From a checkpoint of a small transformer trained on Wikipedia.
Size: width 128, 2 heads of 64, MLP 512 tanh GELU.
Architecture: LayerNorm before each block, learned positions, biases, tied embeddings.
Each number is 500 + 25 x the weight over its row's rms, rounded and kept within 0 to 999. Layers, rows and columns count from 0. Numbers have three digits each. The size before them is the row's rms in percent of the matrix's.

# layer 10 MLP up, 512x128, rms 0.129, rows 109-217, columns 0-127
101:514538516511445488490499514494509484483496500520487499502513523485488568498488487512497512492480510512528502566451507532514563542506497506531475549491499527544501510492482503524498506508480485490501504479500476458478506478463512514479494492538538522488472497522474534532472487502442487509480471482516494517493455481536519458540511464499447533493531502460487466547506487455479518499474
090:520529506486496515518542539473516473516501491525472527511514512501509507502510515464535490486497490522548461507489512546526515503593519520486517492497528497526524502512488498466538506488449514462413515531494517515471505534486525565484484472494502473505469499465487504497504493483489509502493506481536479495486490507454497491505496528504475494476516499466489480494445449518531509470545
102:516467545530518544511447480517533516521515539535486518505475472460480502511470529497546516476463479524501482483512485496487516513509475464557559501504488536539519506513523522496469486480472529486531571486477490515498460501521507497514501471517465558508489437503487509527496524511503485513489508531484533488508508496479571496514480496479543495498503483495494490492512472482483508495528
104:485510514463512522464443521540473497584524500523486523489490476511469508466518527480485504526495518513532519543528532497484524507536457500535467526503537466512498471493518480474532508479459482480484519489549531484460540519507503528492495439497497493509461476463489530507457511498536491510540510521497496474484462464469524500500531489507467485475496474519510481518487485502483523504520
098:533493472510509514442479510536521468476464553528480521531488461500455511525504518482499456466479540482499516534532515564483496533540537478507497503501527483485479515498518508451521533481479501492463477512511464548538467503509504478521477511458466490548516492510520454474503476496506508488476503492542522507510499501540478479518490504514534474482496520562516506484482504518498474504490
107:520475506485487538461478502505487509485490485480522525502539552498526522545520468492492516487497560532498475481516468454532470479501493504472519525535472536508520543514511469517490468450496448444498530467506508497479529505508497486548507532487477511501465467497449541523520478487521494505531507518515498502482514504506478499513501457529490535527476506523534506469466537512501536457515
098:520472495528472533510488478538466520510451535523508450467473548487488541507522475482552500498490534505492496521506519505491494506501474498516520531505510515511451494544501520494478526520450504471529556503526482518494468500518503496506504490476491526479520488445525514494453553502455548495447507474528490503536493481514492504524475519513506511473529510498515483524472460444500493491537
100:520493531506509500519482477546577462493500511507479502481496470507494507510481504508480515534507470498511458496511485523515500544494527479516521521502488488533514509520490479510490516480507528474467480489519502464499549466494494528498543443479458504519459514465468530503475531515513503447502508495493483494521545505436543524494525541528475563528484480507487483480483471468471466462487
095:496512515494485465527571482529514489466483500477522549466559539497483517507503501506543493461496532470529526500521472560532524508516506513489527466500492488529511528469533500452519437527508502487503466519519512503512444525480482492524470485497504491518482518470510531497519476506515487475492533466519493509509503504514542478489474523473486482498486519550464499499461460483479506457506
081:513548481432513494484499490561467524482515471505517501503464505477514493531499512497488534463481520543507474498472495532441552522527516487518488478503479504459483511536537461538533484509547513505482496469500494554498451519482467494528470485489510522508487507530495484520498532515462529504475510522462478506459527521465513502527516506487498505492540496491499486500502471469453492503458
111:488500540482536522517473536501487504485498461509506530530468525462497505519473495513514515526498537472521464508479435534474482479536487539507519524526496443473484540471488468453568525508472488478478513491537452522461493520537528537505496489486464503474473455448532470485489504499497481485532508493489505522479514523534488544502504490493512506489513526506480487523522530495519507487518
110:497512517465497544449526507499520506485499460515506449552490487517490477491505498513535539490471492532511519509489503540539516551498512497520489485471516486492494479503530483507516482527495472492486471469527480471509436520514507499506477544472505490505480477540521505537472484454474525514440472469529482557497466527477488544514480485510488530488539510516489515547491494481494462489546
116:499512504519520520478548539502503499503493479497494475506477482545466504523492491484552555517448524484499509531514513548494501497484476535495477485547487513544518493554501481552500480479470498486476482482526469526514491506510508431515515505473472498497494512444455485504513537483504427511491497479475497493511497532505494546473479502517518540528475493464476525530506521495535503475522
106:549504514505473497501534513507494481530452494522505483505519531450544487479474495475496466455456490512472460507526513495516523536542545490521491524521502509508493505493504496499488462520487477516496485510515455520501496500520543565512502523507478520502466501498463528489495483482502446502514451465511505539509500506485474491478487475534508521532501500556470500522465422509490486536460
112:542490475470503475504533517504527484516452513514484466478526511462534522477521478429513485456467512527463486519510495508492545537514520487493477555514482498520471486514559519528469471500493498508534536522510455520520459517503523531484474512517493536502505471488507534487433502503498513505497462450489545522495486555507505506502476483526496514509503501513518507517451477517501492514487
112:511493509556468544542514520483480495506519493524502471467474496455492502546498483485533546501461487511492492520489475506491502513483495537545509499511483504544501483540520490501527533534465498467538515514513524516526463495495512494470488510490528527505506483512478536485460489458491484501472456462482448532512470510531552473509527467503489551490507465535496461526477476481507472528535
109:506532529554538483491493508509548485498483514497515547502489518517509471527501503502543475472485536542569458494511507524513475550528491505525513548463516487501499500515506493487503476533486476481521489478509472495482489510452503482464489521495505533519514478441509526538526516478515503472493514452480554548503514467492492513488501510493505496501517485527457494501497442467472463466472
081:514483545497526542525470504522463500531451478516507543514503500522531555537491466498465531508495495513529482501506493503506481478528514512508470482514522500525518455471546468504479498491489543479539463445474493494487507517492479509517529491498467538472513488487496509504445527548553524488490525441476542505503460513492491499497497448482484540484507493518540498493457508509506519486511
095:497496490504474492487495516520559510490468479520517497512544519494466524429473465491525500533462500483522478501507482495517513457511511471489526494542503491495472532532517518548485549471493508498466471467520529570498444492496503524550528494453497506522511524508513481520477499506516510510470501480528481511523487462470478499506520525499510487520483563509512509521527501508470454465466
099:507470499517508551503514468483517429528482514507481530525521500552464497501534531506484512505456500510517477478510511504483501483530520515507524503482532520510502527509550528517525476496500502475505495459517485494472448467529520471551535509462525533538477483465553502476475512509502481528499514441506510497509481466532505487450496486505516504526477502515524528512477460466485513552472
104:511518501500501471520513561500484470539490459497466481471493516499457474520521461503528551507470510517491515484469466535504518496508495532519532520488501501476510499529504490492477507519501474505498517508518502552492468506455461491490439481491499494507472466514470533510532500490504515510483509544449527532499474495470549548472507486467528517479448517480465506570524489496522531484483
097:517498513465484522490437553503487502505531469517512482505515479489478531457501475528488513518495475484521494544490447477498460477483527549484464482513476464489504481518512466485517522532513484484470502489562518527520489446493507485504531473466513522521533462475477520495514494488519521499489483507512497492484518510516558523547524481488519499512532546520472491470492497557500451504540
100:498471585505525501483496486533507448472520482538457462518505482496497506479518476506440498469489510544492519544492497480505503545507531503531488514472501535527512479525554526521526479506461461501506472512504462525483519523504479488463530511456500495531491515507499475516487500525512468510439509498463512508513514473525526510537495505486497491514543464509445509490497501471494489505539
098:503469516494519546533472504506527497487528482527515482508499526489542524531501505481533499469454518514445485488475534511507529544502527510459548524505497483502495468493540513561564526513456503472501459512501467510494517505446535510494521458453532480528464530515477525508483531500493515523491507492489516517475523471523484511503502510554503506500536496480483517486503481482472550475502
098:517490494513509478519487533489548503526495490526511491515544495495507486470501489502486455479468521472535438501460472518465516481505478523564550529567489507493483455475505515500492501475492488486515499495507532556507502495444509491496505492510524543527506489483477530464513508475518492463503501510509521520493492515478515449505514538489527523572503484534458497513470489492493467522462
100:528519504506520510544473525477510506519518494534482487546516478497503491514508544495517514510480475519488499513476467527522522502476566534495508493513512526499510536503490446464510482470484494490483508487512486491506493533532475488455497474484521520533532512523500466552530510453531503469432456522510496550503512527523504529483485508527464501557512473494488471498470447454468509510522
125:516521539494480504489515477516531510507511496499494473521477533509482498487481496481547513490464525485498489503474461578468518513506466504580519535548478492508482459489494486521464491503471485505497516508508497536495494563437500511551450487485473512518476469516492493483510485475510516520455511516525496563487495505495484514548511534474518501501510498514505460524525505464519488482531
123:519511457533499461559540487469500486513506512492463503546481498490510498489458470462573509506474511480539518488474523535450483495553488502484522518513497522497491539489518484503505476505523449490483486508522509522442482484448496500511524511467488492472486511501486501491479545452484496498488502536520549513506446494525508552492505525517460512484529487531477487518468515494503507513497
110:532489462496522528478507522479526526512470490521472535498487481515491510517508500507524506459519492490483501538437481528480509494524505534470497528516515466522448529514503511492476479528500493455510480480511514538466523499467493554523465477473526474505503494480502517480510500475499480472504520519457481479509480514472531529437560479499504536476490536481504479561490450518551496489531
097:536477497530526521478480489517509481515514488531543520517493478504476506454509437498522514486500513491485547520489480519471491496517534502485527532543501481517506485484527449466528512443497521497506506502551475548510439446521490553498500456493501488503502495530498479468497497525500485476502504452506521478502536510496512510478445506491549466508515521465487492499472496505533529446490
106:509526512496496513488528494524533518494476526545461509545540472493466514522477483434517524492465516514480503480497480483517497459513529488485509486483506510544482505498487511511489494487466501474529525499514511519520494462532547540453529479521473518478479483488548500494461517517535494507475504485485510468517472565500493465576517518508505488510512495488522519519469449515549522459499
074:516466550466528526481504523544510502466529500536482456453553497495525509506503520516485534465506498494530505501476487541504495524522501516453523505491461544500491503515501514486514469481447501495446498477496485499524490514463492572494510485484485520493525496501470481493458529474501530455507536485473519527497533512486533452516503524528472481482505475495479485515487502560508506486546
094:521492496532493572485493499464504512470457513525545524509493500480471538518514499487525470463494523521567473497491500510504514503553490489521554513477493491530514486488509478517507485503514504481484475475506488546510514523463490500474488463454498508508507494438498473463520494537478499492545537481510530515523497544486471482526518503509466523498474477452492483495490493524493501500583
089:499494492534499504485457507496493499484513510520522503495574495488474522450514444492566519508489466500493532532482536511510506533515502533470497502490496508518509512503494510480518508512477489469471450479504473494503525514510508458519537466468495530518498513538472559509516520474457506509488471460520511510505510433532503522483472478516532479542480510526487461540485506548533525494527
075:516507460474488484497577531501560505509486506494487512511526482501490528518477510486526457480494514493488504573522533496458479502569491521511552486540515460460485497512522508476509520463489464497466534508490505513484501507495466513504501511495509502548468495493505494528522448497472507452472485526533500476469502542467495538515505500477519490507526503546521485485508459468486504491483
095:511514485496513527490515504500495498490432506500498482511515519485462527491459486539512522524465484524496485490530510524468500491495493523497484522586528464478512503540489485510515527515511477473531525468506500555466553511474523527540496473510493533455538460458492544504520498503558476498529498512490512494492501478491507500509493519466518545493505524484550536465491488507497525451475
121:496529466528544507492496519515510486497458475506474500528497515555443443502504484474481499468483491537508500534489515499487544503506506510525468525486489469480509536524501490491524491534506491496455477456521532540474529552494476516498514464466524486544464507489479550513481543474518495516439511485468466508511462488488510531515522511540505515505502482515464516527496493513540478464505
101:530547520500505500490491519502516522469485465512496528536500494524505492483515515459493457501481516476494538500481463496506489539555523519519515545500510470523542480510559514499470495481460489489511489491504469519494489518460499480497462525483520504528500527456537500542495501461542511468487511511488500496494487518512527545500523526466514499503506539551479477481487455440435475526532
082:482528547483497512472503527544482498497518480529493500505519513532493480519461479489540560492470520543469477520544508540530492566479512470529501503529475522512492465510501480520508459515499469497460488479480459484499503475499498502535510508537468533492507475526438487504519540509520470505465487502538493511490498549504501503517512493522503524477478462471461506550494500487501550500463
100:556538487486529484510451526497504507525490455543497500492519516526499508483462485460492517495481537507491488495480473529487529507545499508526515526487486469477515457496507449487540494487467474486504512503512456569477486503491493525546481467501525512555474508466499516482492524480545474503477503504485493520512501477479525536463503521526484522514469543530489447495444490520518497483474
102:523567526541508483465465461538518510514545513524489520515515500518475527461500493450485521477496473516496503519512467475487518494525475520521498500501509456510488454502455474502466510491499471492500502507556552505508469487480491505513491528473485493495451488495488481500528533485523531485550508518515511492464437500468466536490540465534475503537490498541478530528488501499474498467497
086:510488501456536500499506511543473529498504512551483503486524496530534474505505475515502557445501499521528450504454469564473490520521493508500533514475467536484497488506505515521491489471459499499490526493514468515479490479502502516532452474482492502483523459514504484492476547477501466470510530456523520462511540522496569487532483494517510479494502465505485498537464494518538504479530
116:533499498483498486487537487496552532519449510486500489450476533460492508474533479520535489489482542466511488475504514496494551494514496492507484554483504476518497488488522499487509515487501508496525527467541503537480508513456499511562485493409494502500475522492476490500500534462524452479514485477507484505524512501494552502470447500506542520509520497519503466558509502473486467513506
102:509477465517470514475526499485518487462508524510527496495556573473483520490507461491498551470494528504528520559445477522528513471515539520494536499487524464543463552485498511526515463527486509473484479515501502507464504498495490482523492456517471505476504493497471498519517525545471501474493518500529482518476512478551473509516513542500524503492500458479471492491514489502530458526479
126:534486502507473496502465525504529448473516532536472474541521537504485477437543482531543493505491488497512523513462468516509496483497478522518531567501493497494503535499440452513505504501507482475482543512524494504490531503527474522496483498513449502509515472472480500490478488514532500507483503511507514502519441417532508523505510517435503488531508502487526474520485504494497524495515
079:519531476505464540500491529490519448531519490539528502512471489528482494485481489460495484480497509540496488500496446505473504538523437461560514519551513510540541483506545495518528475452504461492478511480479458533517493516500484521526529490525502534520504492477473505496487491540465492494504477514483484496518496487442512531483519497526478533529476532531526517475469518504468496507482
110:520525512544529481537512521489480521548504509510493477531521508478526492524520502528495525479464498524459511536460477513535512535515567536510466516495482529486470509506512484471521487520505459467517519469490462495491521519512452457478521510461484540471550469526469513511497502497485458523473479509494515478529521499534513511519487501526494472471546537504508492516478494480485452512447
108:502510510486491499508488489495536523508479473519500533515501515518503530492461480488550491489457507496511546459531508506521498522507485485549513496499534546495531520511507462506499470522488487495516547519508504506505498512502505449545494524470472527454495466479532529524477512459495478502437475508550497505510436480506530505470480507485492536498456503537465545520523520450495468460524
113:497501497524525485537489531447548499529480508514495514542494522518460503497511519494502521537472512514515503495487491501498519493472486533518504517513497466508551549475516476500493528504521484479482535500522513522505473487472483510467500497516517487468513439446479524471481520479524504474454475437508474527520485470517487541462539491517462524548559490498522502520454458493536490516493
101:524500491506501503501487531511556513543475500505498448522490462483476542514487485471527528483479505450506531517483452499447454496531515478517530507527481519520501480548515518508500558519477536491483537482514530537486495469528499456537507504455470572511524476483504455517492499513488512518461499526478524498483473509506509521481500522485493523471503516522500469553522513478500482508509
091:512538437522514553525500509507533505499491492498537469504498467478485556476446501497525504506497505508459526516498485475489518525469477483513478475472508496499489551509548469509544511524480505477506532505511509482503479532500502521512485476505495498496504546526531453506486554485497532491507496481515471520488464461455458483499536515556497536504506525554507519502467505464451494508522
104:489506512478486516488504515511512450527508516492471505498537515521491539477481475488545548512482516498510463569525515501526542515500527532504499489511528470537495458495523468520488513505483482504544454490529527511460512516458504512527498501458480527479474486527455521514463532495515438504463441465495481535504509523489475470486480469518497529523516510484493495564481486511498483507505
093:535452513538518509504461476525538474510517515535519497462498507511456511488501557483501506496504484531480522510510486454461469533501462494493554517552512472466497555481480494518538481479497530490468483515533492507498534463499531534462496469503472482467488473502519502502492478534506501457493510470485492505506505476513574534457497524471505479514497504489485487470471478505527535515488
084:505456523516465487476489535551523457483516497528484472484493475488527563521484494506500483543482482499466497531504493494533497507471540479514526492539477530494534490538488461505488480503483509499524500456514486494472468476508530547516507498543464567500533532496497515536482517533476511501460513496498477517510513491506493471515479522535466539493519494450426501485489479472479499499511
095:490492542457520531459494504546539460475473481527533531529540494477457479463511492505504499506496528511485477475500468524479455518494482477518500518531487514452500516527531469555487500522492499478469506489503472516498527465468525529538463519480501490534534548514473528516499501486496507498510491559502464482468488504476542526479490515534485547539445520503489514484493497493487521501512
102:470526486519471512459494526496532506524453480524525521519492515527484512466451513467508509507440504489490503502474496536467495485511472473557484578509481471562507529497505528570478489485506516507469480473507503541499516503478499486525461499484519496523480501483497527467501462488541487475512473472471515498530531530535505503497534488510517503529485553540487491529490515497480502499494
079:494495520514548509506563525560505504512462501521486506451506496515518522481498469520539527490511527478477481489451553482456484478489500530502517533495481543561518527501524508525477455508491479476501468492497445495486483485494517549548507497523480505496525508450466487507482536458500496498479468511474505530494546498517475485507491484516531513496485521503478479492528486526501505532453
077:526464529496470498486482499483536522526486499504534494495492507528505507478513526448498503529484500451512504523544497512455540495565494516497551535494485464505467487531491509491501474470494540484536520450519471516518459507530504517510439477482510507571531511488480511510525494510501538513473494513515454473488477497524508518501467514523491495494476482485527451486484465479467466507542
101:503506499455529491478541557517507537514501477547471508472531504475517431485500467491524479458476506510545485489473494524532503492504521508488491516480478499474479543502541433533477470523501467507485511473529475530497497499464537492544480494475484491496489444512506545490504511475474498502470518504513481512479524504510530522528520520469513513492459492495475493540486508540541477467474
093:566538510535521437504492500521510444484502476532501523481474501449494503492531490468545496502485497516529515536490491527490500468521524515513477519497539502537491475537491497482514544525509464482485488498510490515428491510509521473480504482532515490514495456483511530455521528502502494468476513497506543496496502541487526513529502446485474492504489502514467535484459488539515467502549
093:510491477516478479503470516518539503499492516513516496496506490522477548513473502480495475527490538472547511540507486518522520532529510494553487497513485489545459508537456459482495539498504491484466533448525484506491483531523515484484498511453539515481497511487484489509469548474478518499473475471504474529510498516476488551534486491466481484446534508468481526532500438483497484442513
091:528492508511524480522509529518512475520521479498541523538464535481517482479463496479491529471465543534508460542471464531482521540481486511470541542542487516494489502462592476506502508523456532509495512489474450505479477534527459515468488467529479507509485502502492480497522512495514509512531522492491512536461483483485500513497532518495510492495470494513515453534480526533491488478485
085:550503544440489471479474490486490559543487485525477503554496517478514497434472540533478497518484517482531481527486478495512513508567525517527504521533486447508498505495473513482502495465480521483482518496522526523508464523505485511538487482533527529489468492472497492562524506481501492508512512502480483530507494484522522489500494506456514513553514466508461502512476516474468514486466
086:545479536475479536503497469541517477533517468511514532461544520531530544513540514510506494447480493451512475473493490518439513508537500460482547527473452503497501519498529519520517493544475512498471435483513478499499516485495514494531481479497492512498490529496506480498502565526489491510492504515475524502478522481514506476488546488524464531480510506516507461471494524526466526505483
082:501477545523518536504520472527536491513493467511463499451511510560518514481550482515521487483523537506536510495521524460506496506487505520503521543447477488485483491483496527537479487514457488453505521503500433491473497514477499504528496482491511490500496560472488524496506504483514492437489513480448544501520495514512522554516509513513487503541500503484469471530490455477532486465500
080:476460523535514521478518484489537490517465473498458511497452547510483516556523493460515479512491542480515506510495498516529465484488508471517472490487510501501493502521532457535502492496522479485502518517500504499520477475561528477483521503480503465550518488450446533554496470526510493523505539514488501487562484493503460503514466499536495535507535528479477457533485496525476512491500
103:505490523475458517510465504501522506500517503491531533470496474499531555474515461498543476462498495490460494522502513506508514517496498480535475508544481496531473502513541513532458478469477503485485549463536494503491467476499481464502530499497527524508484506489481529532466516511499488542474424548520487548506528526535527504524472474466540511493480502506466467511476485510477548516503
105:507476527517509504511541553508512508521486463502516443501488487509500504501509489556532500473467480486484451509502502531543476488488548531540515522508526504477519521521517443495507471554487499495483476488528509474517451478496509518513530489477450549512508456496506541517475524480499505503479445485484483488481492517567528514496467474487506515513504531529483487537499503456528492506525
077:491469492509527515497481524528523508521520509485499500498483501568447493487482530462509538506495524517548502526563545519547530532486509537510486524468510489549519482500468488474523476483451489485511516483502469484465512505510499481481516539473512526483526456465492507504481504493501498456495471507500486525528489432516523486507486459543500491494510533492511513479501475453472493484552
099:509507547499503531515474520479496489492459501514512469513515542493516498485485525497498518474462521507551488518498480482505541514531523480476556520477514540494460499521508507487538454541491503450541516502485495506527523529523519495536485471481483546472513472539497491450533466449516508443495503497518545478512527487519494482529488528522487527496521528517480476487476431498505486523493
100:480544519470540534502460478487526483528507522509490524484500519511473523499485474468503520502470519522470507516502524469498519555494545474511434497528466500517466463516548510497502517463511459508486506471513446515489431486482551481504519507487515503518496508510481535498492556483462513493468459455524483492503485497522500483490510487529464509535508485490469515514508472536517532535512
086:537461564571511502484521519542505458468515525526472450480530492528471486531475465508485539490500499535519503525507510551509525537478513524520488480449499499495498511534481536463496526511491447482501520500510472488532467523477513486488480470529489515518490492502504502536476541497489507491474465516514500517498440477477506529518493478530483473484517469460490502516486466494508481481473
094:490479503516510508477539496468521460499482514474466473480506494464493534522528512465453479512452488476557548478522553521531525510488473544543514503490456527521484534520537489481512480501524493483552527468531499509531489520520512516487496518490511463454470486504538513524458514463506510484458512496539504502500501513529481524499483467514492522473500506511482490505509498458550485549506
107:498496486506511556554558493467472496526497523524480509547521537556501483492505505489540515501466485489507444490462485479546471514489501515493522553491508471463461570508549453515489478487536507497473476451523497486484480466493522491477477519474471515532525459483520527533499512496544500485487507476499503488504504498496526504524493514479475488499496494512530505513507485489446487506484
115:493507494515538498475520507505535449530516496544469524497494515498481495556491478486515479487466502484514496495527504508516491496490492485515505551559499476486464485493502508499491548538477493486451520574527480546501469456496534481498498510521483477521475463432538514511527491451516481491506476487506551533482494515471514507488494534505506545502488536513512470491488516523484467477463
108:480537508530509552517474493475502510483452522519545507494492523499511576506467507448530510480484512513532519526503453515461489490521556479510476506519528497527484453467519496493510438543516514480486502490512515506509472509520502517478523478493541506519516477475483540529506489483496534489433508440520508484475493512517504471524478518513525515486522484500468496496511470512469453499490
104:530472514478506550527496487455506488531486511511523470483512540504489495519488504520494534472472514556495440476508489491510520516518509466516476504520543525501486558531483480498496473484507497505497463484523540536483506502514539490474501495482502533458499444511482486553489529475548481492445480497492515507521528477473485528491483457513480522492534491475541525518520497497539437496490
107:503537518508479534501503552513496439503485483515504468504497544508472509507476498507523548516483508501526492511444434486500495473543514525504503469513555470545506474506484523442540529504502480474473502517509547538507533478472481493502448465445495508506508498498513515529518522491530514512496521538506471478491438522510520516490482494506496542473515482524527487469489478489483500504503
094:490507524488517484505460518519545497503497495508495481460483513483440501533533501461525520497491488488446464506499493495472474512537490535493511522506500480471516509496489486498510468545477476486510506512527462538464519481508496488499510501428469477514473493496461502514512536462529489507496554498462502508526552496511517496523499537515512504561575480503512454490508490505551540501476
105:495524512501503493495497491526475437514486558551469524509509501505510546499525504483494510512488487534522473560504488525483498512533505502497554521543466474543507469506479474482523510499455533471476490537523495556519490496497488525487454452489493480473427472497514506528509485519488492505463498511504476539478524513522535507505528513507532505469502489465508481492482531486498547460501
084:549477515509519514506504502513563455518458514495519492480484516503481543493449497511545526510499506510505475495475528528515538504533527462487539466488497530438508491502484485526536512467505464494485527522522539504506510465534496535505485511487461483519498497499477501531502524475514517492468510463527469445501519456488492533525487472563479490519492541474494450504506464491484526494492
094:496500516504541487477473533508499519505491505483518491503521499494475500495509482481510484513464469517490462513486513523483483554525468528535542520518519508462505489529519469438461504520517487507472471445522495551508471524555468510523485487496477470481498469470512540477520531535471491470512491514453497532486489496479526519472502513528493524489496483525485531536503565521546537454484
089:515491513535508505502493488539533511485514460518514492521504500503502465507455505490496526519465538550480466493530540514521470521496476477538495497523508493475512502515500524503499471556517453497505539519497434504509525508527508499545490532526492507544478481504497505497499581499519489500482511502471480484516485490440500518513528480535513481506480497529484526485499505466476483444419
095:505504452523495510505492528522495506473452487539486544501518510550499486510507537463478519474472522510510471540517500503490518498508466517496530529529482417519445557502455487517492520494501505497498475458503486522526510502485515501509453499463492487500485503457494554492503495484508523485508501476501475527487524498509529540490540527532509530512492533463454521490442500534499506512537
098:519514561489510507525485498492531464506527511538523476510544491533492481482508508499467488522482488482499506510520480484462494474510553506511516521515524480512529559519463483436495502470454471476488521487513523523489488516536530466481498517506492528478522423492480517458527513505538540452471533551521486499497539472512513518521503486512462486487496484520465473503503477538502492508525
109:504495479519539530479492513509523519507478524485498537523499471511459470505509470405505509495474477518528502468521465491519493507508517521470519487515502471471500506535514455489497513466494500499503501486533541500513460489501450538506552492448466500482499462497502518501484516541521531472508529456500500520514509476487510548466504529501463494531509506540506476532484466544529487478547
103:529471498496482474502478538470482503556507484533493493582519482478498529469471502486541464525469506533525465463486496513511487510520542485542516516507436501503509542526470496520482485503514506482525534464502488517505550482518476457495567481485488507514521509478488528511510489505512509453499489460489508542530541515527509500477502514479514518521499520496551498493491503511467532507532
110:511530467505519533469469507497510450520538509502494511508513566505473556508517472506525500456494526509497521542495540531516512546494523502495492485482525545490523443522519494511487481497484500464512494510512509483496519505496453510535486489507499514518494499496501532543441507498520476510438464467533483522509504461517496515539522489475498541512499511513461474495483493446536458458503
083:483477538514501547510515495479533509541496484494454480530491500490509484545525510480545504463471502501532482482500469503495476504508499509498512531498552486470527506501499504520525519488478472494474525554506524482489516518493517526520529482522515528511512456467489478484517532543522458484498489482484505502538425452450518471507487477506497520493584529530496454523490490508488487461497
074:444529513508451531492484476496488504481507491486510535488510478478550505495474518525511462522497470468503482477454512455496512488456523487500479479502561537513470505464533490486519500502544523477548484512536502525514530512499508497502522532510498477477500526544461565465510494513453468511488482509508523532492530507484472488531531503498496475532512452476537524505523467486518515536520
087:529529534515496478542518488538501500495422507493510502511489481478498520513478458483462490520471482502488517499485497510486513483531542463490521491562478497527502497518474471481494500507498507487466468481516494498497523487512484537519552505462496533472512488481464537494481515505536511512472499448482533483499530473553497549540488479443487471512459563514490509489479500527523541496498
117:500502515483511451526522523504531481500520479511474514525472468530511505516460543459566486512475511481480527481535518530499494527516511441501476513502452547495476520521488452496518462492459480482490507510513523516469485487481531478490513523496467493520495497503506511472486504448536494512461472439520519574545498521491479511501509497517479474534500513523513484548477489478504520491513
104:509510494469472498497526489505488485499478486524503513462485486488536538506495476482475487478488517505484499490460481503530503518494518519488474551498480504544542510513499468505508519516467461484485527518532497484469460578517493518489532532517532510518460536485482508499476525533521478508487442549519519503471492520534512496513543461460476520502464495501554483531427521505502458518503
089:525500496550468559501477528473534488495518478517512467539550522495503508495556517467540498448459471478473553518496501508507515481489506505503484524512515514500560503501514477517504506545435513509450463496503500504507491510488505457519476473482471512494504516466489524503486539464512477504467507487500516495462460498494513518443482505469517545540489491504504511522492534519514520482528
095:503532490518523548524500528521520488532481493533488485477508478507482488523485500456551530505465510492476525496505471508482495508496485507467471525532505509472472540561528510539484480485508518496468504520510488511504484478508481421517509544436471508471543471512497511517514509441493502467471468486514503523534514464479560514503510523504485515492471530538502488528507474483462499480473
115:505494468515497543503510521520501496562515486489512502495484527467484486471501513506507533557469490550532512512512511519520538504487479492529495492491488446505482476516480488507509536530486522486491497467507533505475491491462472488489455487481470515520499476465478529511511516518494470489490464462452478537500480523494563565456502516514491493514510495538461510580482465469485511516508
103:533523486478487528513494514501554462469513528490500458536474499462493495508513509504509503493474481525542469488488422518524498559525516512507527507510504477512520500507477459473542507537424522481521521515517497499488505521511505510556488540456500536479527448513504458483470506512509477499451454520485492477505528525537529500481460496489489501504503520515507497529506494478492497514533
090:496520518520496467477435473492488478517513545533528484524487547477472487462529492524495458484502527486524513512503484463488498542491430494546497501528499478456486548496508483484510501505490525468458518493547503465497539511571500489490449478548475521524477477476519498518482502498463506486548513490492528508493514460516532525527543480482506498512487507520499497495492505512513474478511
091:527535482500512478512484493540513538490458478502508495458536516440475491472492517512447497518498518501490464541483489484522531489477536476505492487496521466492509531513467482487560537480508513481493511508528498483483481479468517528522527489525504514466493497511444522460500511504534509479476511514468514521498499505527520491539501495520528455568497546475540448541477519477475525482513
111:536508466529488530508488544508506547554499487536501480512497520522491502464477512459566497495468504557492501547502514479498469498530512497520479495483536492506464497508528465513504466520525529468471497516498473486514511502522501473493520463483494494461514499502532498489504516518503497466485508455486523488552530516509464532528501521501489486563503514543467454513486431507502503456502
093:504517519494564465516487471551499500509496493502484511518435472519520500547476493470502520492476562512500427536510502485464508501517516480522494503522489483508465483496500481503550511473507496492499504501506504530513441531503462496493552512482516487526447501501523436490480524507533504498503524514456495490506505502485549504527526506528469487507495486529534468523480476479451472504519
100:524491523492511544507466528496500455483501544490496492503534496486497519525504569477463479483491503508471541537519475492459489526475532528541505507527531494495501518495506474478487547492464511484497505507518499511470479494499497475472513567517484529473516475469484479552518513498490472492477494492449522527509534476557483550456487471462508538522510519500504498493460493546500517531485
126:523522473529477575485473536512528475489511494492495460536509551503511540500496496480553503484477566556526486527533492471514481511510511478492483531495538484486488466544513476512533485548493526463456496494497452484498518499491475487520501501473518508515528512477479544500487549474497484493479493468481482477516504531499510540466496499507467525532481532501492522496502483489458511509541
110:519497512484486527467502524532504548512525435529477546489485519502497526479460513479554474509480512525522495453524511490544469467502481487508508483481500516515497472506511447504513502486485490479527490479532532532513504516481537504525457545471486483532506508474518544510480488485528483461511469483536473528486514502493495555467510509502476494494446465552485541529478522480484499528485
114:495536494463502467495489495489511469517488537504506515461475497495503499526493479481514555550495528501502489520480510516474525520502515523485533526483511483538494508499489490535445518533497464458499475470528500532478517510443470463503486473524508553519472432483494528485525502473530491491519506487504488523488517485482574536481513485473502517495496524460545528505444541496471494516506
111:510505582443523522499536508515507486495518496535486541490491509501496514461477489535516516507491514527505542527432513460496465491451502474520482531486536492461518494511527476523515494510470498481481504479530483518466445497501500462475477529512470549528516487457517515514476482519500510501534483491527513497514522501509525491519506540486479463505503480517517497501484472551478528466552
092:517511503509522498532543543512500475543483483515475451520501492483473501486470492499527520486490518540493489514484518526495501523506544464500495503532518508456548488531533461507510505482513453516479492445535496493477479507457437469503527512463479510485521518448457446514546520473473444512507481525509465509503464510446507521511501504518500513501511540477478473501476510502478505498506
092:495455483518509512505508532504476489534495468542491461514527490535505517502532478492509521485504447485477520568474506555497467491543512513496524494508464520486465576532521501462472469521502521443495492489504471534495454482512506467505499488504442494509503467473505504517473472498477525517487526475508528556508507535503494517475488492520482505494504485493477509508444481531527494471509
109:551546461521478507498503506503539496497490507519479527497517524537501525504492483476538442462487531511483506502528487510496512491526513497515502483544536523513483508483488482525504498546475503466509471462523515517474497484501473470490500491503487540505497476514538550468468542507494479506426492504531471469490490558522519522515502511490456473478531509494491532479444490517520485493571